config = dict(
    num_key_value_heads=4,
    intermediate_size=640,
    hidden_act='gelu',
    norm_place='pre',
    attn_scale=0.125,
    init_std_qkv=0.0361,
    optimizer='muon_variant',
    lr_head=0.0106,
    schedule='wsd',
    decay_fraction=0.681,
    final_lr_fraction=0.0,
    doc_mask=True,
    train_tokens=564000000,
    max_steps=4303,
    dataset='wikipedia_en',
)
Each number is 128 + 24 x the weight over the matrix's rms, rounded and kept within 0 to 255. Layers, rows and columns count from 0. Numbers have three digits each.

# layer 16 MLP down (transposed), 640x192, rms 0.188, rows 218-324, columns 64-127
145119108168137116128172194143103144121166160070153124113148120185090118144098107097109118140153158126108113153092094148140135095126133161142157103078149133126147166136092100142112079150103135
142134079158097101142158101105140131137159126100132108130131128125111181128108074147135096120129112123154136128091159108100123127125174115137162137087150138112128115107110130056123129123131076
148115046121088173151155136114156093131070120129129146149116063173146167059117157134154162128107116123146117083142147165116137127150167161081108097158106099115127100117113119111161108125110137
149107126147107120122098140127124141111137133135203090132113114104162174166138129095139113092125132119112076152148152109153119111112123155131110109158154173107133134173125135090139116139135165
156108162148135097142105142150091131126110133163135152113141115104108120102163143087102143104109105096126154171085115143111101101115143127083153145105101155102135146122134111132165148135144138
098123145138124127153190114115086144148148112113121092142141107142122151133117105118139144117110101123102126129126129066142100130119135132117096111118144148117163111129130113116130114107155143
113145132176127125136149133119112107135114162130116128122124159121160144119121105134138143093170138131162131121143105106097141172129127160088132080152127106118117132157087108143141098068135133
107109109115123117120160132111128168137113141133130147138133097150141150085134135166137134152096110146125122103142092099130129138154138089138171145093157169136131152174138154097119062192153160
115125132098058111130127102131123142129174121126165094127137146106134148151129182121147127116098117083138177183157135143110150137119150095141134134117158162112127133117114160106101119143152122
128120166122134113151158146144130158142149095121131120112097129129076097146090093159106159109115093106127130158082146198113171126150136122153113155081139122119113111129137134112101126112104108
165117100139138131141107111144096119100129144154118125085122135177130083133119120125130154128105145109098137141142157104157128124131152154161146087119113089104118155102099152130148135101131155
152146136113188174080129118141128149156130139092152114113117130128178174175101110150119143153134110141128112100165140133154134129131170138135100165180115142142164126110108160124126109087104190
134137143129128116133122132175119136114097136110148121144162145130122113125113116148123112178152095131113115088139121143111147116196135127101139109134146126141145138119142122123114101104170081
105140081156126143135160136106173094090136096160121105094115122090133118056097106176165143107155113123103153140076145145131165092140115130188133130161189070161124107187144145150138131175120140
090147148104090151132122169176164137120116129154137167123146163137126183135116144126144177109158148156133103167155133133107156123150142098086139107132125134122122137113150129135106089101153095
118137127098156150116114125179117182102158146151118096124082104104103137157086119138129104169124178145115161087181134131168095113105120126144111111134137116154142136080153163121129132107140071
092103149137152155151123116139152102090129103146171125164139148109134160138149086178128114152115171122079174116090106131125083180179120129144141111140195131163157122146124161086108099143136139
173123129162158098105154142130099138104154110114143130113116100096172167159172160122183128152137113130164148103085130114144151136155132113108111151138129124141073171145136135111130122110141136
098132104142095129150148184130132136145117159125128160104153151153106093139170145124122149147158126127114172107178114114117134103108146130132164133153136140169128107093109115109123170153106127
122090106163139104130156166180155150088092100117161106114098126148116118126151142102136119127164116139166118120160134131131125094101118151111108157160112108137098108127185098168108114099124163
130139113102136107142121115169112113139129116140153089080088105121124196139105090131117132122149156090169138119146180141164113177093119154119141160112149125141157120122124112143113135195142154
124099114159119107103141132148145101083110186135112135135176112136100156171079132141174146126157127125139128101107140147108143138171146115124110111117172130117093156156134158118163138126115100
123121111104091130129146121131128140127158142132145105151089112098169128130112116132125133134115140088131155151104148094158112149078162159142119122147147132150092146156134174082154158124139142
144122126124108163119119121151129137099083136058108092163129115120101141171126080115136136130150107117118171154109129123126096100149099146123127173188111147136173116113090143123135138143141128
101107089120119146090139136147149105114140105136114126173129153129111139123103155151116115089118128103135122152136128116086104140099153085110116122132116134152100161125113163128109169161153168
151116150170128153136141112107108135088182147107147100123089151077147084124129153134095125090093088138141092085211133117131131204188099154186089110107153171100138080153181075161154150085130128
079150132145132096119112135153133141112179148131170145058128126146144165119123160139166110101100141108111165093135148158121142142123121135137100148121122153101119115114164124130122099129163154
110120170174179109138120123131119159108126109125145106099145159125116172108130173162117155111141126116163125151129139158131133149101149156167113133095109086154134084078141107126135089112167136
176129154136101112091122061145131095140125078069126104121141131106117108145151135179112117128135113110093168083151088137124134121103125138131125132147125167141153119135132099171167128112122120
159118119146105175127099132122152146100121153105069143094122134137163183116173166097126118115159121116116118124131137111133174123121158123142124091111109160182146154108155100092115108125130111
136091150153148148142080099168099175108129159152146157126137110127157167104096161125112086066111181151139115131116143114114114178102101114126163137094140144127098122128170134163101148139087121
088111157062122137126160137137147111139152134121110112134109141101104109104098109133143110166112151134105138148090119126107104131099150110116142124107125161122089115076179161131096146097105120
119130185159126087131164118128092143105157162123127113099117130129112112086147104114113137140145111111093107108148156172119124101150108161144108173118116145115106124147120141130122119160157116
120124160107128085139120114139083113114156116123102107096063134161172101125129109135098144140095126133152148159129102172109145116145138158110102118145144136107093188116127116113152126128153112
112081102186118155092143145106087117181160142103122088123155112128108139123126112066133143124139099169157140134129107115097138096154076129149165136121102082070123166152129136120084137149152137
124126129183125139140135126112092137120162118147088096177098178090125120151135129125137114128126136143117121097102086125119144126158190127092129142109127120109173122104122113107114162134156130
140156169149140106128074117120096111133117124179150128139145164114119086127153145141088119132165129137176089104113114158115148085151113134127139140130116157151178121083125134134116086104157066
153125128131082093123072155128137140173164138167140129110112120140096116149117107143108127098141153140147136132134109142142135089150092112123137109134174122137159106123091139140094115109117091
101095143132194126114117132087113100176137114094108085131164153089122131161118089119120136141125107109153183128122122172115113141164133073146150131135152065142085155136116139124135093110096139
092159115153088068117132103094112169134105096123139158125072115138119109129135131133119171089130092134152125130150127123135150111130130101131123173143167147110107171162096173104157161115142100
154117123104111106120134120109114111130108161101118137176111157141124145070122158136119148159113147146170103139138102164121123125105112140141153156139132128136155152156157128128136116133112130
132144165134123114115140143159091084173133062145144114142085152133114147143119086120099144108142095166122093128085104155115109129126118135140110141128139132141133096098124175148148116087104161
152123103118098134167152084114140152126129099145144113130162149127128183123104106108102095118129126144142125103121118142061107106139106127110131159122086103142145098162125134118142112127156162
078125162178145103110134086123127139148157126119099114107106130139120157160099121127059114153131124097162155132075151149203089118116169137094114124134160133090128082143123159118145116116192152
137151101149118143103155119109148137156153111132100091167158079092138156143143127143120132141161130126117144095152079130165147080101145130108160133136092154122129158124082120151125119096126133
151176141094107141129106154140103117080102140150129125145094144118118124118114145158132103128078099137125161127171092126117142147156145154128177133116142141188131124102169110129166113134133169
188165090115108147152155100114130148113121130095146154133103117080119101189129149134127102121161098151127131108086143130119131110092140165103135119108140119168138104094109113122155112116138137
101177134109125148109149136137140141104110148125100087140131110140137145151095139111123109153101095132100118131118125087161155093118121156126115147107126105152132124107153106125132135099130089
107134117111125149068125139121116132128111149089136140125152140100128154137116121123129119097181123120143126132148148101136148122146108127098136146100104165100096153129128152098195126128108199
097158126095124133119142085143148120122140097117112121155109123111085146139120148152131102137119129134148111114180146114124129112138149149091129135132173136110133154136133085124129142127138162
139107099150115158137182148124108108160104121108124113103137130106164136129140176153119123141093094118061171121117130132155122126143154146125129145124117137176113098155146086107122133151110183
125119197118165143105087130168165111069061135131108097114164077142125116112150081095160116096104148149131103156114187138125110110135111105127153140124132142119124203116152120112171136167127154
133083142146134132108162109139123135133113129101131157097131144105110095139136098093074165091133142091151122098117143119131176127159105118135108156125176133102128139112119121126148111137086187
135116097177099125114126148122158091189124133108170150124172105124117164156145138145136140079121138126143126141130094178118140167111105124132159116154146140095096121131163106116120098143083133
063132121134129095137138125120076106128094112181158136122134091111138110109139180160082140125133125145127135119122112187112131112095150159145120090136112122125127115122123130153140143142134109
162158134142134166063120094149158109135097151166128142131152108115108187136125162134081109152109122116109139115153102107148097128128098146121141145111140140109168132140116136133121149094104162
096119165080101114101153112141107145121110154138141112087142136123128136136163148126117148128124077145164072083173084153115083170161150126100149144104101098109154084145096122118115127089134154
133134094128111131094130095162145109130146089153134156121139154133142109095141108171107123134177090100164129149126114105108127134128191132131126111170158121158126134111120104158123157106125144
168138145115134152195124100139148170174135106110111139178183115125060114088162144138156121101110136159164141124119142149128083108152124135116098135164118151097130101144105136154147161137107114
141143090148151164127084159145118209175112140152122130151072100128137140175102109109147166197155189083118097137140127101162092112126169134129095118154184179114135125134054136140148121109167192
132143123179105142157125133117099095130137112129133144139140123144131107098138114137118134138133189117124128111111146131114135152148134087130140139150109131123133136149119140120158132115110159
114141191104137173178143112102119152113119116155101104123130104106158146097087098136129118137140110138113166094143121101120180132115194143137144096125109176118164123128128099152104122093139136
097095160157147129109158143126149146134114113146111122147148144131116124113082129163153137118176131145082149118129145109104123129075113142135141176141157135136097140156103113107149117099135095
130132095096113130146103146077118135119121149136113106129171097133155157046131176101112107126130115114136080125109109148093123119104110102132132161133141105116120153114114127130119100170111146
124152125128071123099160149120137122090174147114117139131117121133094099119129113103092135152150172106133141115139158154139168114164105090128184137117136156111129113111121101083103132096146143
146105122128146103120120117132140107147121086128149091116113129186128118128156121155090135102130118149101126105102113123122177125121149094137151082100155162119121110152153123154160120126120142
102169109162129104087119171152132126116114069125109129137066109183102171133160182104143110079157174089174111104117156128124120143157138102121116087170126151124140118166131113130145119137121104
109163179132123115157109161118168170140169131137171106101111160110112161113127165119160130163109131108099100117102121131085114150114103141103118102144119110097141105162097163121133156111107121
111126155106100121116094139137116077096102128109147173131127131107153119130121124100134126118126109120128158105106110148132111148104192141071135062128143153137116139157092160112131133157086128
127116114092100105110117117114142146161147114177118070128163132078169115163113122156126148148141075148145121143175113114124117091157144121166122111123114149130146097177136114141149116103158121
106099143155136065128110136177126119105127141162068159172113129123157148144127153156131128137108118128158113098149157125131156128091119105115105164133099128085086143123179110118095158160105111
120109152147125142099107132126111136131040118105142120090113134131130137115103100123115132118134147150124114103160101121150160166143131140124094112121100075129186119137149137125157117111145112
106147139159088142150096132093152141106099116180161148132157139131146106104077108137095138076163108111148114129113100145125138163135113142135137161158103080145129108144125161147121107134095151
155135145183149139153106115087149144131126150152115153139146117122142110118171118118155176161111123130171092148097065089112128097170096060125136181136122118131128130110123130112132111149143143
152156095151138186108164111111084119125112110205113161151104111086182144103089136134121140133107140163141160114123133091118107137111085160128136122140130115143131165140139108149164123136133094
104138132126125091149104137135135137067154138133137106106125132118132120100140135162135152158101112141167143160168115111077134074135109162134161113142163086133123114140132099139122105153121128
111121129082096121072141127121106073135153097130062132140156149137093114113130147099130155085084123169120104158058094124088106095091159087118180137180138117089068129099143107092116092133116127
106158157107115140112142154142128148095134109103133137118145140119109121083120122124110126087120105114135115134124146182148118118113139106114138106113124102082121106130158124113131140129134135
086126153189137118140095106097104125144134118112119085149158153107115138162140135157117097117120120117176095138129132091161151150066153114160142138110177111123144108142094126140084121154137150
116130127135141157121159147105160124136115144166097127139105111127129131157139134146136056152147083134132106156175127122107098125144107122134091149109114106094095113110121125101164161138173082
118130144118152149123101112152158086103135144085115104128086101115107133076132077126144104135128088087101153144108155105121127113131149133148152141131111125125094143084154139119114135152101106
159123183161149117115127124136152140112144135115114148117086115142119162107125112140145148148122136125107104130083114138131141097168143123132118156103138110116123198142114119133138128120130127
132137154125103150166102125127113140138100145112128141126136120155175113106155159132126091121125129141154136137144071140146140161141105118117126129126124123107138119123174143151150089143136156
126133160105111125174132137144109102101124144131119063164117126125195154111142144103120114110156166168135133111121140146127186180112144120104103109136127093115152160146102140124147127129110091
119107156140125138178136127113126105133161148145105106125130129117123162155087139125134162131146163091126129139093125104135161149110142154134146165152126074126133115127115140078088150094138141
135093086096075126155183146112158112140140129150153110142164126121190104152112145110138114154101140116144129149132139151098140162123148147163098098125107114095123118156143126104131107146076134
155136157155136163184174160126135146122134183092108134135163107131113154169149149099120169100127120131109106145154099129132107145106110152146163119106096086127086112144102135139126109122074119
130125111113144090133138160194139150105134097121136139109152159142103131142142144133172115178117133090105135137130134147148124169112111139157135143093149117113140097150142160099139143108106160
116127150123142129124153109148183143137114153109142117109126106123128145154107147144144115183114143123114093142145157172130100127127124134126160113091132098160122112130145120118126123105129089
150152099149114103184122114105131105078103107134119113092134184101088136162141139146103067144172159136106155092129143139095139138116092106118145142158164073171181081111097113142155120107094109
146110158121140133123149107135104170075105153157180136162140136055134150097129136083143166141153117105094126148142132114152145137137137144112140150142145140183087120141150123153133117140146162
173118136114098133120146110118191150106140108153090125122058112135156085117096142139129078109100123124159152168095096148177160131095124085147126146131149123116124109154117179142134095177158118
136148117121122139138103121136118143089088186125156092105109105119126102134082114192162122089136150140128100122129112109113105103163115116121137131140123106115117158146128146154104123099117117
136130157152136161145177092125131145188148111127148109164134148123128140115136092137159126123120143138127101089155129111123116135135142141134131122115125132125153100155151121142167110145129135
137126122114136095097117147157158148113141092089138092147131140162115080106121111118143102155129127159123131155114118145129154132093163127106130121179114114092103084109131112106084182138141110
161106061146119127114099108111115118113152078150151157134131118109123144134129121131167130133092134136158118145145133098137066114136170114149133134158148088171099148125093162107148112090141113
116152122120086126150128137133095120152110136144134156129085158125132125100111147125136126115095103121159147178114095141149092136104155106162114123124104114125127157128130126153147120122088127
132100163181127094164143159116125122127130130096131194100125103105150146146145138141120102147129127158107124111098083102126112111110108117136167093104110130120132148139089078130202092126080138
161078150104142122129163091112149119117107122091109117142160094098165131135117154150146124153130071112110120128104126076135129175119065093106129109114146097168106135095122168103125135139183175
110136109093113103097082112154147198139084160147138150132112125134127127161111106117153061111145166106158151107154079137174098131130136151106105067138093175088112167194119146173132132155105142
140108140133165086151119137123174137142147125137142073115073147121083101126123141116119113142104160141172121120147087146129147150144129139123144138122114097121101119122154105139134155090133145
123111095087123144120178137102111185139122129127153101119115130113066131132121157121131126118106103147138134125151168150087113142123127151115124120156108119149149130105117134169123159151125134
164105110188169129134152101139081105119119061119116165123131092174127144132130131062121146161128088132091140136133138150115159139099126113129131102103122105101129097073130131085134084159124155
148153132162099079147163127137133135158150096127128144115118146122108116116177170107127140125133131148105140107123110074106141153150092129102128138147170107108150108130117127157143131127165155
103114102093107136154137094145154107080137157122145158137104147107098154130125161125139087121179128114141125097157150152089139133076135165149143145137093145157142162102166093141121113140196157
108136113110135139119180065130100134093157094175085109082146135131127169154138123111107170142128130130121142086165179173118108116112123086197092118135121141106102143131108106127163109096136132
120131168102157119106173102150116115119118163114134112142111137124137154150181113112138164114149089114104142105153143084134093153130150153112123125145099128148100184132127118145142136138111153
# layer 16 MLP up, 640x192, rms 0.146, rows 219-325, columns 64-127
153126129113111126080137130117140153126114136136164113085168185093155133172070136118125162140137117150127153106138138152152131115094158125145093100140093107162137128121114130120103129070126166
160134127157142134116066104128163124155145101152146121134103147153130117094138126166114128103132174099163154176149089111131178121099098086105112117080111146152145113122127154096155165141135127
141128125126144125129106144159117137128167108150077058133075129098121074101116131144110120136145132150116132127121146162119101101155099131139123122107117147159138120139095097116169088077154119
120121129097130147102113130129136131150171125121110093159113141129154110131114120143168124124135158185120122098170137120135105149145142117149157116134119108096141107126092170122088101148146088
112142112113104115166101119115175092111114176103123112080146162122148088145124137121124074130138143145167123152156135146064130114123120147171149162099112133116155101105107127121136149138127137
162165124104091115163161117097177128189154125099142116127180101103115125109142101123157103125146125138103160134140176154129140105110105161107157116116144145129154145115079126164106093126109101
149117148104162110095127102126095116172099096098154125149111141143167099109121147103171122103175133093157171153122150136120119133103123124123134126117080151114124111150140161128113146119110067
104156101126091137164124142140091127160143120119136115140161138130142112143133149157095122116148138094136103125165087077118124166129113140110168097131135123172154137123095144121107178155142112
123126146144103137108092109110081159139132143119101149153115125132153126136164130112080141133131145109124120111144118122105120141085118132057130117148136126143150123146120144127132139190168126
078111125106100150116133178111158127126123134117093106160116116151134154118089126162102134131164149144155117132103108163100114143114113113122163141122152161154105101147106123120135116128121145
134098109107099135146125084094158113119130151152145111112166114102139108112134153142101157152114095111142112153124127122155117113126099086194124131115142124072124158086140076146089132115141131
119112130137121125103152143108113105125134139146083132120107121117157141171136170125092122143140135149146142126119095070181138131100144112108146110144103119103149104137119114134155100132112173
121126138104128118118155110088130115146137102088163160154175088082090136144121146132154130140193149123057093112140136161132177135146123164080100133121158059153118110144122153097155154144111109
157104132096112135123129093128072128098153176121132110161151183147072102123096098163111101140134162145072146073143154102161152109116119117102143138113151134135117089116122134135129124148110141
144128105166158151122180094153132105131093134121115117150147125132089115145135160104123131129118111097134123116106086071150172143117093135130126111140117135136175127129113115130106186160122140
134130094114141061109110116139132134140156123127119139160148076101094152118062171092115126136126136145135102124133123112157131109123129123104144159124091107085126128160130112119140151116100184
113151121154138135133104153134122166150155127105146132129169152127096112121150124103170105071052144159152118164108129086107112126130140134148147119140151091129147118193158129106114149123119105
162078131148113112093158153094122117142115157083128103126117119103121111140093127122120105135185112146167108140132139169155113160144119118163082127138159125110125155164132127128105126130102077
102125156069108111119145138144158168142124101152104142172151159136135121150099121122136117176100132120145082115141141104159103097122138162129173107152142132142146130105093093121127174162131174
113097109160137176140111102074146117080148139127113136122137137112170172104113158140136120090112085137110114113107107092132091114141096121138160111098131148133087107134094101132121128151124117
124145093094166110096133163105116120105096113111136135113154178116124119122129144116120120094088171134107159130135096144124149076126131110157120097096127112094115144130139154129144117113170148
133115103158176186124122131138129112141144144116121114105185139146093133132148129132127116126131147128103149155133111181120149127159118108147123123112148159164163106133103107129121097166128138
107116111124119119119165098089108121160150121140106092125150086145179146126140174135121141147111160132151176162145097118121144133166135136148151120098126097115111109123147124132128106161106107
117133098127123154124144129150089115148143118154140109143096158103124104128136138180109172143085157113137108138170124136106142140122139168121104116127119090147122152119137132157134099164125068
127172107107164176092088091170113133150135105059104080122148148117144139144120121152134103144047173105153098158127097155101136151098102141155111101146165101138187099129081122153163152145166092
134130137090098120143136129159184125144141109138149137093158082139150120131156079100119137120127132119120078139175104125123127121123129115084166107112098104157133154132094147163149145122140129
122117129128111177148158159106187126128110123136102109128119122127121058096127122141131117128122095119113131085126104131152105072140121138124096102129091122155126132160113140113150134127161168
133163125150127113113108123068130111149132112101107124133137137105117110034133119158114117108125096148136085141110165122098142153128113116138109107104087107116163102112085145128185144125122138
137084133122109108160120115134139129153157100092173081121147108148138116162109107093157096125132176125136107113113137106109147107109111099110199145128169107095111113174138133129129118150138111
152161120174092095099131101108181111129142133169121116124169159117121157122085089163129134122129140165151130133144104079127161119098115095112119091122131149148140078187132115123136140135132141
147111086196140123167108173123130130119102140079146144143129110127138147164151105121145092122140105098116128115125114073115156181161178111140133073130150120159154145171121121139130124195174146
153113109127113145117098121136110129132106160130159137129164151091122093127156139146143163110160092124139134120155141036140150112095111114154094147127153135111147142145140124166099118103096100
162115164112116160144101149125109168148141159113124138116123138148120128117153160121115127119133150110138110140123140136157141151107118112126131101097082088118155085140141140114133151127117105
110124099106158094147144136142130124111116112138104072132138162103134099132102151108088134139139143113100127144092160085156131164179166115131147104129077148145178111124087115096142163075093159
150099103151108124127144153122166143139098126131135106119112129109096153112115146142085124140123156123144096158145117110136128148158095160145169115156101118120131107076182093165158129129112159
181122102147125144069120145102134135130170155057105105163100119142106164140124154178157139150133133092106141158109110156160108135148163110158114123090141109126120137138092162077148153135129161
145155076150117116148115145096111122087093103085152095120096125092134125144142110119083110134134124107137124125115134144093105129119119173160098109142130133159133167147099125129122116138126112
125129096107141132062104104155169150106128145114129178113124099143117155144145135183114176155171139087140133089113133128116162100107110145101106134127146141135136112109187119124096113151144126
131131139124157149109134105122170121084120113178153101164161103151139147141128174191108110135134133083147193176118120120112128158178126091134124146121114087107130083101141149159131119168069111
078142148143143128159130127106114152105128118124120122113134122155131082178118103091109090159095114130130137114147146123114132135170178117136073099137115136084145123119157165158152109144147071
130152124144154174136143085124152129124109139120110128151171181146151108114110092131132150122116147099131165116135130132146169110112153140130160180138093087127168128154132149132092089139204102
143153095104123164129137140095154127135157158154108134082131163136147155170141196109081106161157109146126128107137154130137101150147140128142167133119114116097175108124117147145098144156160163
116123143098159122178116091142113159144125100123129155103094102118117137200119152135153156118130098111091161162123124088130099115096130125165107149136083133105167118106159086112118125168163159
093120121142113118121141092148128154132119095097131139134120149125104075125154134131142137101095106130167106142132135142126127126159107109074126101110145127151124148176149081132131104164153097
105133152128106126173133122124156133181141119124136129128134101112097087155129149127175151124137134166147097143160099129091122170101109142083101143074148104116150120107120153144117122134129102
150115121119138122117132144143183179123137163121087127137159135083143093094142101128149152138125101163132116116118085131107105136112129078088146138100117159118102169166126140131118157176119118
103103118113115081114122095095146092157145098123136115109129118121129167127192145161124132143153159138142131143126106125114109151130160136125153107145129118092149127127153141140127090164126123
144143166175125128147120123111110129113147065144195150113135140182143149118106107103129084140104183160089118110126123126148134163154140106112083138087168121111110140124157140172144164097114085
142136084116139130119117146088115172148104126164126098109115139123095163118158129155109144154140177118130135108140131133136128178128145153181086186154128079148190115128125098108109115116136178
137118117114121140167111147125131126104133141069104134126121091124112126116150141137127115115106178127151108154135125085132129137077121134124109158162112155144140129136115123182134156091159124
119113093128184135144135160119145074136163136116143111117128149141132126133090116132154127142111152135150090081156100163126126132107130085174121145142121138103149147143139120140145144146165164
137157133150119098165072118144123179126133134132101121130168090127045132114099135173169166131144131166117134135144145115157099131149149162164123129102100154162149141120127116160138126130095104
144139148066159115168170113127107145088131100123114128130133121137124078096120143110110129169135126142132094151111135085094098133127133105121134153125120120161155136112050147111107129088149130
127151127122111116148145133113139152117122152114079120148120143106133112091087117113089139174078164120172109118144118123143104070148124134144135164108123112078109133103115161101128141137122136
131173151045163185117107160140117152123140125147140135111096114138148127097150104146148137113158155105145133118090141107104119132170118115097119114099120115128133120105149133122137148180152066
154124091144124137132110146130138036132101146116182130122173165166115167155118154130156138124143123120130142130176103150129114110113168168121119170148142157142147135179113118163088122114112128
136161126136136098153168146083084106118140112143148113116127083105089126155126122182094162138133097130104113136148114140102138151122096140152093144097127108140138118120131130098151131131130118
155125101167103103106066155131125135142098176156120141145143112096116130168122128133136150061123109116162160137106087158130107126163141090133107128098152132135127108110108183123094165101097114
148129085109165169121108121130126158097116185135124129119130176110098153069125127134144144106156140150137115130137109137148132134177122165148130152102164121164181164111106116116152098202121153
119145096130173099146153154121121129100153122139143118118107153079101123167132141096109134141150128143136126117106099112094140122115114122106121160116109128157120133130132130131117139105118114
150118148145103155086112136133115104150116170127129158112111160133105079146137135142153139104157103116083092143082121161093093138127111103115099148118107044139115118118106096090130146156138131
098129140137133157133156125155158103091167144146097137110134112091142110104087137167118081109109149097098134139121099103137158175145142149127142132100128090097181122161149134160150102158118106
125074108119176095095107091116154153137114103145134143115112091111166126152119175118147129108105109092112148134157144099133158136148068142117096113134101120099161107118141144100145134106125104
121139112104149132135145120131134160119104129138100105152096166130127151122147143112089105126204123084098105116154134115158151172144164095137107116126081079145149135133135176137130099127131117
135155126126157108178165144138151110111152106101134128131132144127142134146106140147109072104122130145146105111139130115149156133127152111143133131110105128129148089124098101139143102155128107
143135100164130124099123181087183108132118133104120059136102109125149119148141160092107109093155174103133136087087121140071119126140123114118127118187133119137148167170110068151177097156140122
134108141112145130106092106106151137125120181121146153175124094173136145122135115111076081124141154094121086101142111142065165095116166093122062136094177112154129100116133053160109186144079148
162135117147128135140123097111158210145155125151148156146112147120105147128128099163109178172108134142134111160147145121114130169138150110166101126108163078131106172114113112113125130102151146
151093167137168142111132148113129155128139165112130155101085135168134117160116131108132109135122162136172078121164106135127162120123110115112105133125136128126141098089167128113136121137116101
097137146146135151130116154124119128176154129140165135097124130108145109099127104111181102099100089087125166128101128146150132175125128125113166082098126134130126157135138180153107100071118148
184102187147140148143132149106147113141209153164091122119088169154127123097134129140145123149122128128080135149097094164089126133117122120132137126094143151104094126143133126137103156139075127
143116121146136074171106127143123168141124147068100139102082085103097148123119128119135129132088128104104147090163139121155121126165145126168132154125148162108135123135134154141083099137141134
133121129108154089120118072169152158125160126140157114154153102178138120136134078134142110134136174123138109092113136108122132118125143127115133107128130113111171165159112170103132147117148093
099086179135117064168130138142132115143141129082130135089160160134112128120144148121156146093159086135115137153144120123133148168158161063123129135119099122114130125144151100124079113142086162
158171154092172162117125109142156140124136124149137096152092135126123131113130123137064071130174130092127137109159131119143129115136183121116134108119137126134137127173148175114103144134048075
120096134117114143090128157115117110123147143126106121121145126140092105109127144132127164116131162151121109190097156103107119134117116111077164129115146176089135127121099073109108118129117120
110117111129111145132137086117128157152111114137156145078125170132140146131092106082131118118112110126110094080106098077091136104129159127135162146106153152159146107099117136143137108113109134
143068176122153128099148110142106162167110087164141195127104150136099121145073108167139150119112160099147166119114154124079149123142151137123112150144090154145164119138138176192166088152120128
156109087102102124166110139075121158144127099143127131111108146070140174140089174131093114147113077171137138178135117144108183146169168096154102140147138096158144119135115099122123171112184151
114097154115110146112144115107146142128158148133139132090144130113150107126157159152125153122121149109119114104092124194105150143107125159096151148140121103092149103127176154125135149142131090
122116107119081112161133123119127103115092167185127106132145098090149103138099134140149151121139149131133114120142134109124115128139104101105140146174133113143083118138116110139107110102071084
095119115130131116101161142120133115102112104119099127133116102107100128121096114120115147128112138142099053104145153111090130099097122125171118119126174143117102131108095130116081150129110127
136108138106123124121137098067153099105119178159163112153141107126133137126126103115155124144136097118187130158121139130134105136124063171133102078101105124117183138110092087094136155116125120
077116102128138121125132090086122117166121141128098140123113161165154139154153098123126074105149140134128110141114124099109137107127130118091121125132125133137125158076103112143130172140145118
138115131128108143155139147147132158125129120136127113119103107143141144075127120108140145131126111122113100157096095129083138168118142089132138100119110095150149183123169122123125204147145124
149122155163119136127140124121115061139108140185149147134143133121112120123131108154101099163200150127183152091161114098114107172091136163119102126117159136100133156131132134104115113171189139
110162140079177135159138112128146117082118161154113117114073132133137132143133125139097129085159120141118102147118126098157133155134140068158100102115138115083144157119142097096146133119142150
170134103117149130136134139106133141162108172140131164084104087131094119108129129101152130138141133115106127097152120133111108127119108098111119133120130138111103092133115164133145063107148162
128123133094128163109121121112080141165117116080096156124164138125135126111149102145147164144106085143151088166144134131115099127161141145109106131096122161128092093146153169153116130119103150
144136131123142132167133129124160126121135127146158167119167095141110123122201129074149121138080116093131109120132128129104181125143105131119150107124135113158126114125140131121114197148133107
138144127087127115078135087135087118098130114097118139179137131108165096148132127141143118170110120142131162138107144095110109156166113150146178068133124121132140145127145095126127114130153137
118096132116140123103140098104106146162132104152101131099170145169149127125128164093112094168102108117090142121117103151124128110149129130121107099119144132146184084164157139056175096136137151
157143107125116103122112168140117105102146133096115174105123113141116133124165148116091127147131114122107165142136116139149132131116146116057120117156157155122147106092111146102102166125135150
127119100115097121142126099110111121093120136158121130129136149133121153129081135124104161096168122142138171112147075142122122136119110135128156083093119156133166138150100109124130139150118131
079123128131147114129122144148153124140150116118111090075118109135151104127134127109121118151105136139152140083129129134153163140102083100099140107172087126105157124161167128145085135155108124
157140087105141110139127107145152116105173172144154109154185150104085136161096111114105101150149117146164119102144142108128121135107142099133110119145158149158170100148127132140139121144134148
089102152104115116119084145136149090107101136140116084125114107115110111114163104109111114116123105090145172159117203161151157125154153165113104133158144103169114149115141136141109163126130158
097158102122161174129160129111130120140079130180120121169093113104147118110122127130131111122085168138127115132135122154137121104133136117107115143140130104080138117108163083132147139108147120
128127124164079148115196146137139124109168125121126107133127167087131113134127173135137166125112145121137105145180124124077106076096152119114119191141131110111179161134135103118115099134146138
135156128124123149127170120155103157165122127138132170174180113115096101135148158139135117113174135123097107130100123126089127119129145181114080126139145132152149140171101126135102129098115090
175142128123139116120086146128107134132173167149113130115136150151175129157156108171136140151114183099139133146112107153115161097169132132106102122114130099163111092102126153135141102143160142
157157120115120148081097147076086119120140116144140122124158154091122143119120113120125144122116140152195122108099143138097134143117104155108107115143175132122117138127148125149137140103106126
145163121109156192084073117113106116149118144121124156168163123132155119122107087136084117129152127096129146124118134144108090113088175146152106113131121155190123138115131175112115122143103109
124144095141108111110125111108146140122136130099133113076134110097156143158103135139128130126121169097096146129145145104120163173089125152172158149095124072149153162072146154134142139116128151
170110138122136137139150167119166123114124143070164118128128120161131097117111147115116115124072128139156134190082111100133164165160170168077130134129146119154132113121130134129156150123078084
145160081176120163141101128152102142122131116123128148136148138119109117131102164130108111115111160150117168137092125131096131124129120115143131160127135126156149083133127142128195133118151146
142124139129163142092146109152159129139135105092152115111160146134121102110109145127157112151149137137111106164106131114159117126087152117149133126082166142116140137132130189142116126123114120